Part of a small language model's weights.
Size: 14 layers, width 192, 6 heads of 32 (1 for keys and values), MLP 512 GeGLU, vocabulary 1531, 5.93M parameters.
Each number is 128 + 32 x the weight over the matrix's rms, rounded and kept within 0 to 255. Layers, rows and columns count from 0. Numbers have three digits each.

# down: layer 7 MLP down (transposed), 512x192, rms 0.057, rows 385-430, columns 0-95
# gate: layer 7 MLP gate, 512x192, rms 0.0588, rows 386-431, columns 0-95
# up: layer 7 MLP up, 512x192, rms 0.0555, rows 386-431, columns 0-95
down385:104142111126107133108106117233133103172170119152113135105173155095118144096115138121104122137113163086139100135101132093127170148130093114081106167114136152161076147110150076132103136081093084158050085093178133157148158139155143116121108133168097106208070084193140054140190129174129127133
gate386:131077109130116115185128073112118187162086166144184093188088122053142138109138093164119150084170083151093134143119169170115122173168124125147201163131114108157088072098143121181097102156102131146134082087145214044153152174059092177150127188161095143189137204066156126057075057130161165098
up386:096107127166127095187116068089086117096193197135130127187155121132105174096149096118186125131165148114138096045128163093141164110165132155129109153127140128128133113130180162176127103126141073130123129144164127158138108121169139073147129152166128122109139091179094111017147167092118116196
down386:140089102092138163134145126181145097143133141155110111166120153219130123092137171160105127121101092150120157163135143083096077057126149186078151153113115161138140127182139139040139105141129131145182095069083102104070062138140167116172130186130119128110106140082143141148113067168179129082
gate387:097123097135123096092118158118149065127112091123156061126137153131111107094110120117066088168101138103129110127107091122143121142118136172116090098080152102027156169151127129113080118123155114063100125154151122122119153125118128106105088158108118117113162127166098083088091106155140132121
up387:110142154168127060044110138146164168101161122127169135169104108117153099097067137175122072153132117132108096108119160129120045174138152127149123114121093145182134152144109128074101122161186147148134128151173123130148105144144112144121125151144163121140120155162088133157178153161121155182
down387:114100146139078153165136133041169097175107122124126107083107132142130114092120166105145093089115171162102162146123144197116125098102114099067120141171089151124190136072119168151173089135120119152151169148116124137074091106176134096115143085128150141115088157083154099079110135089175166087
gate388:115049137160117083098145114125119086151109140114173118110166118139109142144079082103165126084143065098100145170183109148100119139066124066158157103093152127150117116183097073108101130111148152094132138143109112180097152157103147126149089160137178082172121121196161135096103126089080131151
up388:252127127116126107085103132159121052189126166150187168118099124232089037152118163144132083101118089081173180092104161073166149101130162148091119156118135127103123072152122116090103068139101125122193155101095078127153134109133148192120156120127136180112089154126161077142160185143181127173
down388:141123124144107116147159147155150108181109147155147147102078064132164145161134151192131176105142134132164121152122116159114130158186109150119123113077107144085109105157081131148162067126178104205129168076083145166144087208140102136120150139064131135174074129131173156122143162130183114172
gate389:090092097116148161075127101118088129108121104184149183089109115126070093111048118130165189173097103178124174113180128106088179091135139160130129081106130118175116115130105087110116104091137144110104137116204097142096157122150081134124178146098100152110173139169145140155150190116071162151
up389:100152104145122141162177159084126148162092132089123189151152197077120085131123129149144119094112161149107069092138164138101139135153123099121155166131120183106123191206080138096084138144164168100146161137135114135178221132173199123139128088122091130159140119139069177107109061095167167144
down389:178163142088191083122176073111094133124144076165125131155161161110110130116073108082166098058095094086066150068088132068142135126129151128100152038121127110110133120167123112160124174120101178142157136146141171162165201130096078194092204160162151150081131126168133147129126119149127142125
gate390:126155140141191110109132150162059113156104103189112104161133134160128081122141125112204159178140103093153144098136149128128147140180138133079129144114145150155168141157164080179128071083138092112089118136134223131107156133090137109147160094165143126099107086148087172176123078125127122142
up390:073156133157147121184082145133191124079138095125168171125111145154107083143224103193185148152119145134102110168052124111187125126113139115166139133154095153161153166141140086119114064054079138158135137159140145116133146114093104085125184123115113167085098146194098121118139168120123073141
down390:108125125139141116115109046173127090087159107118130134210160130145090118090124115106128114154156096130111132167158049172125158109103073096135155157120075126108149124110117127170138132166143134162114130151178123099116163165188085148084120100102122148130179059133183081142139145132165132159
gate391:121051082125135091119146146083062129110153226154142103114114127135092119083116131150186117110094138119154077146097171112152063117142147067134098165126138137150091197135130163104091167122093190138152182160098115105106041206095121172146068142100084127119093125095070139093132104100079140162
up391:148190126119170142161094044126161079196108138115042108194128079154116133146135098076166135152178131168115195182150145084154211164133118161130171109139124162151115166139059098132185090158144164156132113185161126155098147116063161073108133180136171211155166150158174162181110149102090087056
down391:109135125048130120096138167125115117107116126070136150164165182135120141090076118173158124138114200111109125119109146111158100105138108075092128184134166140101124147097106127149077167116168117130188150193080144115132171146063116105115096142126112107129095137107122154100193118167130124193
gate392:162159102131128112154112090191147140135130110085116155184160165168109114103096166206121168160102085139163131172123151166128126114059161176156121146095153137142153132184153107125159123148095132213107115129167154157060118164117092155128106093087140156075139136103104161117134119106144150155
up392:142108131154060127147120130170097082110092084079115134154090133151116129119083129153103112072108062189164145102171144119144155109098148140121178132147107150102128168148110102162165085142141184124133176123145081163169082102116134179127138109144086142175168183119125138142137095137193104090
down392:111113147142111191117138139034141118121167123126103185164183175084067097079152171138218111142106124153126080150074121136204064141172120113139102141130158072117104059147106093143149183129122094123086139130056102122139115150128109179119139093129123113145153144109156194117119122109122148109
gate393:105143140153138147095179144088104149085157179114167127113158142157109138152056139125186098106075166065099139086147138109191103206131162159066079142147164175171138110125062101094122120113155107149112102119115164111152176126164098122114073194100131096127135146166125144113162168164117117095
up393:104127142126120183077160106098148131089118190110177157130109139145100115163144196184150092108147157127063152105128169126141101166103084148104151132115149172099081070136089140112142143110147119130110171106149189077125115115159113114101121097133114156166118138170090166069151136140111146131
down393:112098107095102152160115107126150145158118105086173224167131119116133112108171124105176097159110119180120119165114045066101104151086152132128138104104115131063095077068158086109079164159131146159071133071133149157095150126163110115159125112133154162106143172114110175088103130088186100111
gate394:205105123124156062069132107107133113146073113157086132065121165137126096107182118069243156105142134125122133159143199104171150152194158083156175095121151150143161141097153085070120114152184124143053100091172135125058175106185158178122130137097095119129097148091103078146079153142137143140
up394:118091120126116147125160143135126168076129177169096099140150183165121160099079143123134135167080105130128120102098100149092117109116102139103120176151147174113143146146151098125088123111119102106168091111132127134169112148089152131148148122141108162104161077151093131172144075092065074136
down394:075062112116101062087125154066121095111109171096131178095088175198100203113093148104148120102198137082122170137158193122091154103179131137125154147065187129136170141120080085159077129180175128134160086091121166121154143052168138149156130108124107126109082089127159157141093091069138126182
gate395:117089117117097233118114086175126098164181131148111154145103135065126111113146049100131165135109138127097143214146201184127147153120116132113135141198164129083136120147128139153136106079144096166136110151126131090134118063147106119132181152061165150135208105090136125131122132119110138192
up395:113142149139114104139087145132036081063116182146172117121105117129130120096169117151095096138202119120134114162137187109066060126133113157188118143084103068063177118126167157156154170099110134127196181209100187120148142128141184109095095138092088110099179123115092131161072117133088104140
down395:075110156181176111168154176080129116138138111095112120172173134167137134183103150134165150101095159112110160129101047214184127080097125152121197077208133155164175147113087107128079065153059174123158155136116138127129121135132107127177124077111170130138033127111128103120138146165207138127
gate396:122122120140131137127180154166093071098152161150075131187111112139151127138176199084146128159059124139127107111122123152143134125117147167095126149156126150129162114095021108129090115117092077136111126178132113147116116141110177240197075112110170077125111135119107145175129141138182133130
up396:159104140116165116121153148138122114042094171172178156169086138182124161138146134095113165121110058131075103173065144092097156099055158095131122154148120091170067113122105117092134155144067131116140163086162168113147103096157124142113146090092159174125099113109068125108105123116158192126
down396:171059097107129140065181160097158128121135117138097054140124121108191092092146106115169119171149195092142204120139105185139160153148129202128153107080145121137090189107103161200075154126094085116165136105130179113171140060136113119150145138070133095113147078139130116081170089117138131137
gate397:126107155157147163082154093142111158102151105164177080117107112140154116131144124073130048122137139126156081116107162092124126087120135129133154100156135114131180135115183117150143169133169117074178164139099153123136106098128096132090075131152142109129120108170152145057111079129148128085
up397:128200180179127107172108147078141173130117146161085105139130103121117084083142161070116123174153089159174084122118134074099085113193115138121134168126150165110143135164186137158153142125170098176180104111172157155132080133132141167096115180094078146095129114100107099120122120172149078125
down397:087119160101193153133151145102114150148165151080184070169163120156152117119149154125155089125168130125102108177125128097183107157112153131117114057117100140074176109184060082186110135086115165114166129163155171121144165097106051110121137145124160129167129189152140160128099152154133109124
gate398:147156131077191104146108136135102181171139121104074075125107120104144118119121129142112124190074140143134131090164091112087135121098157096179154128138080152084146117103121172101080097138167135100130117088141159113087142140133111170134157120132078146112117093101102168114112144108093170066
up398:136129133117158113087119098105138203103129099113118187193130163138157167111092139146177164151122169097114152107110091133118145117151147137141155162099100137144161162100125103095133115137154107153131213173110176088113142134102139102075143140171101098094178065132156091132102163115111131138
down398:142072172106162107123124130122160181102187147110160124087098125089078134160153115075147100140116162150167127146176136151117133140149092088126137072108117101116105090117049160165126101134130127098124113125159132096187077116121112148120134135121155111161098136098103181125098080111112155070
gate399:121119162135132117160166122083148075090148139168101126175124140126083156136065174105158097095101178119100064110112164164155125187151185119090125109158162093089116125150143130093102075103136123160142168122107158117114121154099118110192112058087095140113190096110158094184090091096118073148
up399:134135113159065130140119165148101075113136089078087134109099092088149153120143099094103086135111169059123107197096155105114092138084147131157108080146109068125210119112079104154151100053131069091127112146156114160151131125066100158112146089077085131099126158109140136100102090147167158116
down399:143110149140181147168155117144094144083114087109127156153101142116151143107159097169113134071130088163110108196083134137091170150178130105071127114111161122139139203102151125074107155148159117161092136143153157152137118116077189141133150137097057141074100150113115195142097139117110079070
gate400:174143162112075112144151043108106098131206095102129189126124165121154139142068111128165040179096147127143187123089154114153130151134078144165149157148148113163136119169157115131071171095193068135066072116180158137143132089043135108050138126122205076124201141178118186096108095134211140087
up400:192169154168160098059075197107126044104077087073148137147126087146075107169126063144076122146132123084195119149179099152083128129186182152141156157062106118109109172126177097152133152125128136201143149088116169135150149169085083141156108176080113132152101090110109142122072087115159103139
down400:126177164147145098199165147123127022163140164117121158143115109094098130104140135142156119088095137134131129146123147164055158101132174172136074162139142114166138135167119129172113063204121163151115106120104132048137147117110112113174093092131122136124132102114127105120161142113132141138
gate401:144139170104159142154130215126135128181112117132134158126138161115109163078104129147175138085139143131091103151147139078157089135119107111174150132081137088096127141169132115118136161121108118129150095130125106107119139109093166121113181195144193115096075116125179142150125164157141049146
up401:156137126109105116139115196167121219117121139136125096102051128132130115077142139086177059140157109096094110143111145103161130131195148175158135118128120168117128122160109156061127147096163152109133107158112136157123203020087123063082104127112115167123109170111166181123162121096148115108
down401:165158158143184161138136129083144141137132115157089156181164182075164170141095156117123178137125173177119166160142099140171124163112127079145177134085088134133088096098098116164087143154105137121160108142126061080101126148139102125117113146079150128101178139125158128120105084117132124141
gate402:119117176109107086083159111162064120103096104088121121085139087153131105029160134117145097111184127139139165092138066173155145144142120115106129156164125118142162058114156135078125097148115086058117115116129172114139107109157149113115106153118130141167158155132101059091107084078082054089
up402:135115108156067114128082211096132104190095154097160155160105100114159132116131198133064193165109121115117155133151135159138122131136069144109145134145104123111122075110108075115188122128135180141092133122146147103118154084127206145135125063120187091117128107137074192164130077118114147131
down402:077168149046167168084141140138137148162137112100161150102096148111100124152186135175170162053197054129140170111104151129136114198173108080179112111138110194163102165143139134138132168129147168116124110177147155179120128163128144167136184094104099145129121122207150127079144099122150105090
gate403:043131139128080095161151127043097139102194116058136147113128104199145092141075139173100128166127107138048186118114127129126091160080128183144120180106127062095113147153124154078153114197092189121119098146116139110151133128083169168212087188094132085159143134123108160160125108159062146125
up403:133154120168132169159109152084099104118138112176084123124172121109177151211123165123126089083199160140138089100094183073202093142142144129150107136072098095095082078129110123079154108086163141079138077140087090128161141077109154113134139108073088196145161108127123105125099110125194196158
down403:135154101153155118107161174181197144154103154123115160121170117107078174157110141129090145113125166152168086145136115085170118157123202190127139093149056151124118163103124151130125160110074148107158140148120132070097165179146182081073101092058079094089144114110064129132135115102116061130
gate404:123146094132151035101094035069135112123134133180100160160139111137161096156121115171176129139122108206062103109136144158086113115159097156163173125105123157155126156147181100164133123110053149167155101129073167148171201163142130123089109107089071120088078136109206073111133127126084116129
up404:121114122139156130131074074166220122103118151141095079133130088152178082092169173105131166048095088110137107135132122170070119098166111111221064149119068165138129072093130129147201169166073147073168128130091105077187132067130166091128134163086150119103174159115151166114082125109129153140
down404:126076097143111125082125150099120111164131186140150172089165172099113147154147162153139106083090138106136132158149080132095103150129100111128080179128071151149107151168158075071103099130138133093106156128137104107125114082193131165121127140124109126128059144126137096147157111095079099080
gate405:113154121155196064147105110110093071104174147168177163156120130106178139176138133064142079112095123106074198146142142199130118161089134106197147159138099154103114187178161132115090096101124123136175183131057188111118100112110164156124082165135134144154108167154081131177134088132076101112
up405:143171142143125120045109148064132095179150139160143106102159090122133147142148164190211122145092122144115100137145094107185170120112100144109174112138134092181128101154081169125134151189105162108083070091183135155157064134122091111085146084150201081213113120107130104088068132146110105103
down405:188197085162159136072114136135140092122203108108143065072136160113115152106156139124125120156154174131080132113112117146167107121133142133120151157165100166130164094114088113120102143119160148126118128137085113129144113127215085165126142176073161124080156148123156075118103145141123112197
gate406:172093126124076150134149162167107192076151131087159095168110188118057124150109119117134094118191135074181123134055192118080085165182093115168149149157133235198116065132098193174111086128101179142167132109115129111086116175098164087137098171135167173105126155151128167072144132116155168155
up406:094106103146216112123148144128139139155132128104121116164143169052150120129155076106152188111121138101181093095098162128160197113152136165106104135146169144104094121102114129121129122149175190121171141139126106131104152165166114130127169102070137181120049129098152154166075141091103173068
down406:083097151127151143126186136158139166150120112128085124137122130159150128153140169107129204091084134110138157096078159109148082182178096086086141102070096100068087126169114128128095180141059112074101226122112085145091159146125105089151115099108167134139105162171128129155154130120116128091
gate407:097129177106133107090114098104129190148127116110168114192109068137122094134105071136129102165110161120093043126075164185129122146110137160074124152179143063144105153073098150141126054139164173126178164152133136095153113116121083146166170168176158131094102115177183069116100159125118145148
up407:171095193170082083165174111153146083173097201114158098150123084123135122163114079094079083137160109149101120124060098191135084174139145114149111117132158165106164111139085108123138081142103173180107138140122156147182135091166140086138103186081142140088119136099083122136186114101170170115
down407:095114140143053197096116133069153146127183116102126185147129111120105160195176154174152098135106084095163162050143134156137139149153098096152103085132160123108118165145144095071075165131056084160126157079098148129150145152103207186118133075124110180112129146093054146130158110124176119077
gate408:092106145160136110082084103161089120113109155139154164118125160096131094163162149119162131100126111080116124125144129134132168157129176166117123189167067157202109125125157096110133180166132119149133116118128114099096109132171124186139069072130108160163125127063194150165099178117197120105
up408:107123124196105137042149099107096121138115104134140098132126107121156149161111107134095099146141132058138202105115090144114120137195111153171110151134101117140171125107121165144150109080105162183119105101167133101166153139084108134190084187183109151109129126077149127115136153140111161134
down408:105091091125121121117102097164152064124075121150072139156161107174103145108156146197159163125115115232059144175147074137135100151125152097115107120160088101182162135110138117166134137161145146122127108125107101127159107138128135149136111089151087109139087159120117094131123135103172141111
gate409:105138133081108139095146158160039134116073133150147163135174109106114060110136105100175115147158104110098149120110111121073157064101123091107096129188136090160138103151127131118129176147166051153092128082128109115092103121104116135095064093067121076082154147133139136165099129125177108169
up409:110154084057121114129121093173121193062161147118122108090105079059153133138151144099070131128113202130163124160130125098148122084085115162104069070108083134078075114120070085154157113090129117115084132113153060119140094105107159132185137090137130156104116144124124111162142106134106174110
down409:072107196118099128149166160155115101120102131125122185109135104093171117115120121123097162072081095132114137129109150070142086160147163128145145154096093114119109127124112122158140145110214119138175137132109132152191170082121152152079130142145125185162136167135182138164163146095044148095
gate410:152116132164131125112100093199149140109124147118138172147128141138134142142096147141145138185149191142150153122153150174087168067146111154130158107194123057123116145128074108160129121152123150124141150159096117134128157144113183150175185112091136123124197111154121142119106161138138181086
up410:124117099206128134137089130175159130132154124133021101100157166137100142091089110138095187120133133157165109112130144138139105067150154171127129138136143097065119128135129117191059099153137154102107164146141094146129156167089126175096157145064157081157133070145100133103119147150134108168
down410:088151187086091117152124113030087136128135118128117154153087100079130126126156082057140117104130155154132117130050134131075078116103129169164124082080101158127176147140070156132153154139141106139125097102103181116147125105135110135159109137222119155155108086118101092165145110198113084122
gate411:131143076161137122158078111150054084141074158157140177200131080110165098182098089068160103137128086085129065150141135114141162114125154124082095155190111107098078119087224189131113053139114112135081127149094117113106124103077069138161103054103130124089114096158170114169077160120123120107
up411:088087104145114170099045093123155145137153112113097140158140116146138113193197170098173125152189162130154104066162124083065131112134143066124133136110124110085080142180100160170178123097173116071141179160130134144149114143112108135130174118150099122110165113096159107057126091127163164191
down411:143113125166085156127178112158141126113118091171095079112124122114163092124126162128137127114083128122154236188080161125144106115153026076086091133101073164152149138107132112081096135146125110144140140152131135070166116090140172120196087176073118142124151107142080144117196157105085128155
gate412:153141124112143103226120122091136094118071093136112182136074169171118148100138103174149174156163154089173195132134120094140128128071170113191109142119153162151136136105100122116124142114123172151196098180119117131151092147093192171106126097175087146112184113100107097149133088130101175151
up412:208137132079152148071093122123087104141072138106115149126153179133115100101176114111148171087178094147099136124161178166120105140101090096151098076122129151126172142150103114116117137074117119122074160102154086116129105152081137122144191146122163206066110127125122103101121137094137170106
down412:157124081124104141128143066213053064127073150138108133108167109111166074095150097178089177128197131110179097085185151082057088113113127094211084209165088158134178084186104131124135151117113174113141123112162108130111126142116108150115171142116063152136149185139086099109080130156082091121
gate413:105104108132152132089131070132122151109161136168098130111148156111161085139147186112116146147081098061089083099183140158095152137083093128126060077073189087150084128102193140138146069143108214101114119087097150107117156098172126176125096180119088200091121144074155127111130081156097084143
up413:157143138092125110143173188102210126099095109085154175155085106158160092149169140154214096056124096124097136149159139089109118065060119095072120143095146184151210113064129142081186155129105157117121193141146132097094159146133130153142099135090106131131136131125165174139127131143106166160
down413:137189179132124156144136180071165139089090104108131114103069099136091116182114149169150136078213118137091142115142124107150160091083160106205084113109125148115141085044125105065100160113100113132135162163094079109094204151100111119107102129126158076201086135072153215102191125107168118126
gate414:133102132131130127077143073099124169153134094150136154121188136127106120116040142119147081135135090186130153105146137112074138142067167097139146120145125128087166125128161114099140139134108126154080125116125125151107126108134121146070127129149079152131157113108151144145153113123199098117
up414:114133066141174135119121048081101140141131133164095112144134193119122170059067137142118073122182096182198169103143149133146110121143168148096092117139178134132135147115153153104110142111143145144097118135120146166146100123162122114114157088114144124101115084121146093088186157146129144114
down414:175120131139153105147067115131089140148128118149098091125172127107171157120156101089178190169132173194068074128175165083083130143127107097137109125096120096094127134103148150168155148105104132123115113105181102066138116196179157121120149137112148128112169151177117152096133141091122157165
gate415:164117180161129079169103038090089136141050123121079206187103113168096127176149081159112110154100130143106143082167123138069083137078096117146153146095115143188117121138076082095124124155104091135081163142140166145148083136116176126089121105096147154132146148170112120153070174097185116129
up415:143105085189175162179119212157108184109161158108178145169078184137122132165080124114131143121245201107135079150147172182170147082127083143198152124091148134146150108130167117170113174114111118131079129128149121126116160122105110136128099077160118102121145140158178067114129116168121175089
down415:122200123149106096076169169168139146094124061105128118108129126165083186089144083142072142161148181121193119108112147086113120164131110123174139070178077149135133160168071133181147128184177119133134118180114054135105136181180082136131101143123142122135087148124100123066175081072129172043
gate416:102183179162129135185119084094181143171106095180147097123130111142112074140131116148117117113095098117192162121126184126093081126125125124151080145137095121149067092060160174179122154133085176141146139114136136145146041106172095153125072170152150111141116158141117141150121115066128159145
up416:119125119159169122142084183130123092091126100110140112122135143127147177138138115042138141142086162173144116087112103101121118172112178127092184154147094101139115171124115105139151122138090170100084104105076174122086135178081181124091152157143170221131130121151070188163139067152104116099
down416:199146119169061104167102114146151138113114123113153113146170131131090125160174081072122157156103089102170106104143123114137112107190105081133148149141159065092136135119078105173149073158145148217060120161110104132128126143201139128094141154091157099162191097118172098125142125126090108132
gate417:158064148128145139157131093085143087149099135144124125107082069166108142119151095083142097118110103200170136113164117174180045095136166149100159103146078069174085166124075114114164107109107104157106154107110129159113132154133138121177154060113168138124093108138167118163143133064102146136
up417:159172150153175085163096139141127057102068146096124137134126177098125149099086164045146116150135121166144099092131142083065194123134140136117111160123094121186152102143154138150146090113139113070101153135067154135086113157119139150065101164085118141076080054101152116087168120139094161111
down417:108131105184141091112121159164156163107105058168126118138076183100176112127139154097112156121130133134136139101147129147154142109142135166114142205076062096185095163119109093169154095079103065171087122112169141132124115177105138155035143095138087210091132165122106149077126166117117195099
gate418:142101144131076175147112073136115118114126121186077145080155126066178144060102120092107150145098128106143142177141129139173064130149109171131134135047149097084166099152131109120125124157115062173109138121151167092105114183173153134091121069125178143114137111101151155075142042188115114155
up418:174080088120122127088181127114157066126098116092104144130083099104110133177160141108135073163096123156132082147069113138121216151111081116124105222197133122130178057132111151192111096190139125062118107089139140116064124156140107151102128144141121124115118093083199174130179069123125138106
down418:105130138125121162115151073148130077144069092100140148056097140099129134176103135132117174150194106098113143171163141119150076126144137094132083165153174106165096069183163121149115161082179167101117103125146163163121151098173123117111131160157111161153072088112134121113099146103096116127
gate419:094082095136182114070157124158077138127145145118050179166140136097092086218077155135146140147141102113106170126118179141094107107120106164151117085127149138116149132119080124133132114159149146177170111114079110164086140156126122159131117164099122122164102140152158140197124157178108164120
up419:130140097150154167082155136124169083128113148117133153122106144161113096125119147084170095106112085132101102106144112101097108149182150116125133085143170109129075083101103128077104087149158207106126099142151125127105148100167086073152146088103110110106142100183165131181140060143148190114
down419:086068124091104144078175133103092180098095128127079189113192118127108105106172061151138175122115146119084175083077146168172124107122114177157095092130183093152095187175107054110163069129139118169099128158099125110129109130109162115107126196172120096109073113111136102169099155116145139113
gate420:140090172142151082170125172073147088122201141088118129115141110162103115173123121142119071156099084121096150111095099123131134102148187097160163129141084136125114160154113088129080098044082110117127102084115176149132084149128144087090151091110181196151115118159115159135118160155095182068
up420:148102136137149079104151154091167065145176120123114121186134129148170105157164153122109108134088080092087080171134096149188109187162137168141061116095098149123120180063111160120104152129103098160145188126186171161130127078127131188126097141122134140138161103112141150175110068142126124100
down420:122099114096150098182102112047151119175112188180094151153159131118098070102077158052120122120128116103108121128091135192127164098118180098156141133142138128060189191155129168173108134106085124123088142210067107170104110141125150154147105145079098167117132192145074170152128096127098178084
gate421:133134167099122107176108122155061129110218127144117088148168093107111139087090135147145110132127124097153121138138176098137150172137127148112124111111113104092067124051139117142140147164127137119113124151096167127141150104156123106109109121174176139140145143139151125176113156129097088103
up421:104170100197166135073134094131114093144135165145143156129154068101150138099160148120065112081129178125154185088164129084147174128086156101090129087166118090107120163094111191141173115130116066124138116151145122163089129146178139086150173134142126116059115140113123191173159110147111078141
down421:077070061149151118131191169136111107144046134142102087173117054105153135089148140197126156086178124137147101100127054134114160117070075079131120047180111159163108106216136127095114091090108149114114120141148110097177132144185144155136134136134134139092176112116118123087063135185119141141
gate422:074136175087147103163085127115134147125189133138094146127069118105098120102116084144108103148111081116070133162128150075105100141110124156084137171101118155113124189151119085096101123127105123103110083115108126112098092132126141138155049154114135074161137118143113153122086064118204143110
up422:109118152110127091132061139112080155145141162124157127103088097140128096152152096158044130082102066097103169124126089090103163117096146174147140146104162121085090179107130080093085151149169076207105130143123104166119109135084152110136096129080051091127151150172129106173141130173129152185
down422:125092159180133157087109139163084149097189081118105159100168141182136046110129112067123079153133105143133107031091058136144117094192146169137086086184123148068106119130116091107091165094124157123141150135093124108168128097131175110147123109175083132106146102099133200093128109149127104145
gate423:135106121112145198150118088152156150129094182127136128160148195096149129168173162119153108160126137166172124072109169109123172102103140051073116150111162134050117134112150148144173143146110198087145107148139095120158139148063126144133129125116134106115138127092151099122143164113142123084
up423:164146131099181135118127164103116063118177214078129123099124139121128135101107161089172205165108105108077151126160128142177119167161110121139188133069076170128147109172108103185168111149116142097124151116119081172100043110107062113175131170169070132139103110152110119137134093136128110114
down423:141125127155133120108154113148131113115136110105150099104104121143092119142113125122109086126152139108156147112099129149145081135116120134117136102170114163128126081100118131141123176085140135093090111117122199152125150124187141114102124121162103098166140114169149091083126130206141139175
gate424:110059090157126089138151109103138091104124049111191114111141147114131117134107109159138153077123130138081100103094149107143151169093152131121196151079107170181141128141184090115161122153175083059153066150183064084139086113085104174166110077159168156174100126128078127160127056128097154135
up424:046197172142134148094112168167136111106110120117116112133132119112145175129140136191148158143058124127136126143101167172126108140171133114131090146162128139143181113143132091144106124136074152122089160103104124128136147086086103172162112143149127129115197091102176060101122152107070092130
down424:139066140053111132081104091147137127094089133123165133093184114171100152177134145142159133202169119142112139099211114143047108081110157135094167122163113134128142097127164104183124125137102160108117114125074128129149128149142178127097140148110135076103150157068153131124160144118195079096
gate425:156094175122180118106096195122039077156064207132143077145198216148141110121099140124174108117089191163150111144143097152115168126119171109144123125109139113116141100133163111063136085114116072191132149132106146181142096098161106098105084097128112054114179128201166091152098107096144138115
up425:155122117163117146122100184125097139162120186079103071144187103113141146147178112168082080093168186128164079075159087144114185139118183123081133100098079151109091145121160220153204145087084135186150105133123168129132197113095058121194139176131116109159086083169146111117120107145112166157
down425:082211104188095112133111165158122095152181114149122162151106096098134102104108048170127129142061085085092145123147101129110190139197156114116154098116118064141089146122179127149088150138170152101129095125066086151111107067193093176101243115145109181143138156140158119157117161106088137138
gate426:105141158079139092117167084130101130171133152178073183107098153132133152129111103148162165114111123171153148179164148136118185107149188080092157088117135125180139165105109063142108095128115131115151153092087149066089099128146083115097093090067099101151075104167127121145076124074141126181
up426:181166109137134156128153137089175133142154151088159112185178096082138100101170153097141191171201175127124131160189135088140137176141146182141079154147100097113134157063150115099189183060096144190091094159138121152102175095094166176148126135155118050053095159143121131140199162138131131166
down426:129114107127079145147072095136054153122128125111166133145156184154176122182141184164130123134135128140127068121124134118116060116138135141180141129108165148116105114148106153155115145158141094122099148126101116136116137126113137092143140153143143164096134135106069125180190195169070124135
gate427:126105120093139125182113169077161113166046116129182070107173166154105101130165089110155139165177099148151164082071115115122101092057126134113092124095118131112174131221141181145158137082104181097129152131135117064118154116103111152104115152116133123093141079150188111106086147167104177102
up427:156148175141152104145108133104120156136164133109085101092159095155119106132097079170116175095156116156124162115149182168148141155175178170134184141157146102062083141095104138158053071155188203120176110154136133101108150116112189135159078106128181107087154093093108156142101138136150100026
down427:086126082093130098087150101235082116110139129095124165166121104080126134180180074158138078119115160125159101134145157103152105187095108124128115159124131154148084129093116127120120129094117084118095120106163175131158099135142082173128181153180120125144069140136100143152146090073123095164
gate428:079156120128100124122157103126139134145159095108097128085084112172109072165167098127133108144175066089116165107128153110096197134090094163134098144101132206122079108103114126176105137142178111144140129186153111122174117104111147135136132103119154154120147112194123107139125155110124207153
up428:079157102153130112116112180155099150129138132138113126096143098070147093089087116171116101194126075094144111172169076162116109071159125140065159094163137127075119104162177089128133164143110160108113091148113121121119111116078118130116129090064115073069090153193183099113103148129175107126
down428:122132146164143099109114125110098144118161130089110079126148134168143164069105114167094175111060078175182101130161175104191108075128135093091104130117099163107155134203184132160130136126150158079170166093106118066157151145142100170115115136138146091137082133112163140134118162150113148102
gate429:135169129129105174143143083123105139154116163145140043122126088134123196112103152067088144146102096155122124109148122107115159092133135101138148100137105105140138127147159116123113133102112158103112093157091103133102127107162171157141101099126083115137124087122126193170108083121130146141
up429:055134198112106198084089097116142163155134154150129076152155181095128163146110148099156126173121096174122140079188127135139146138149074133127125128121142167087140158131101128136163021145140151104123122154155191138127124113095066107135139203144095097161097129103130161101143073157147133124
down429:156217198100172118155165094150140130111110117136156103149178138132113117124103104164069145118190144065157127084091165068104052095152153078119105155110137093155098106155183099115085161152151136121136133104086072190106122123085140143121144089134092076096138131109136152109118149154156117110
gate430:136090114128104109135122163103179139130077111129160131120150130146150130188110095057144142094072125085187110168083122166198090120086118119132082133156163090146108143070158142128158134172131090123117104139109087171070178139111090172119167116115104190097133148178178170139159099182205116131
up430:141171117130142153142126087113183149132073133159120178112133103122108140154063157175112128118131123161116106128092147148110134135118138111115115183156103111137132092149120171175164134108103125137119082126124097100151167147131166122091134149112050149128132122211149083169106126146128102173
down430:080060125141055093171100139138172093162094095163096137107120161157091079133129133125145182163091122158148100153159117133123119132108114183081082118134181053137132144072138147186151123111125105109195178190168127144149150087088090112203098120073108113096162102099137171126137122179168118107
gate431:158082135138169150094175128155086167153131144188181114178153141087128137122159124133136141150126124118112144061140137159136161084132132083151131110084085178200158099164058126109106142110141141100179179145119181131162091112192086133073124100123112115171171129121177169139144134114105073089
up431:178082184074160142105089069167105089096064135144119147127163115119122116132138114123118136157152128112183103101118153111090136099106091130148168146076101150147149095123153166079130104141144136106161149121187146127136155133117082164131138111132136136141173133075085138137199128115138102081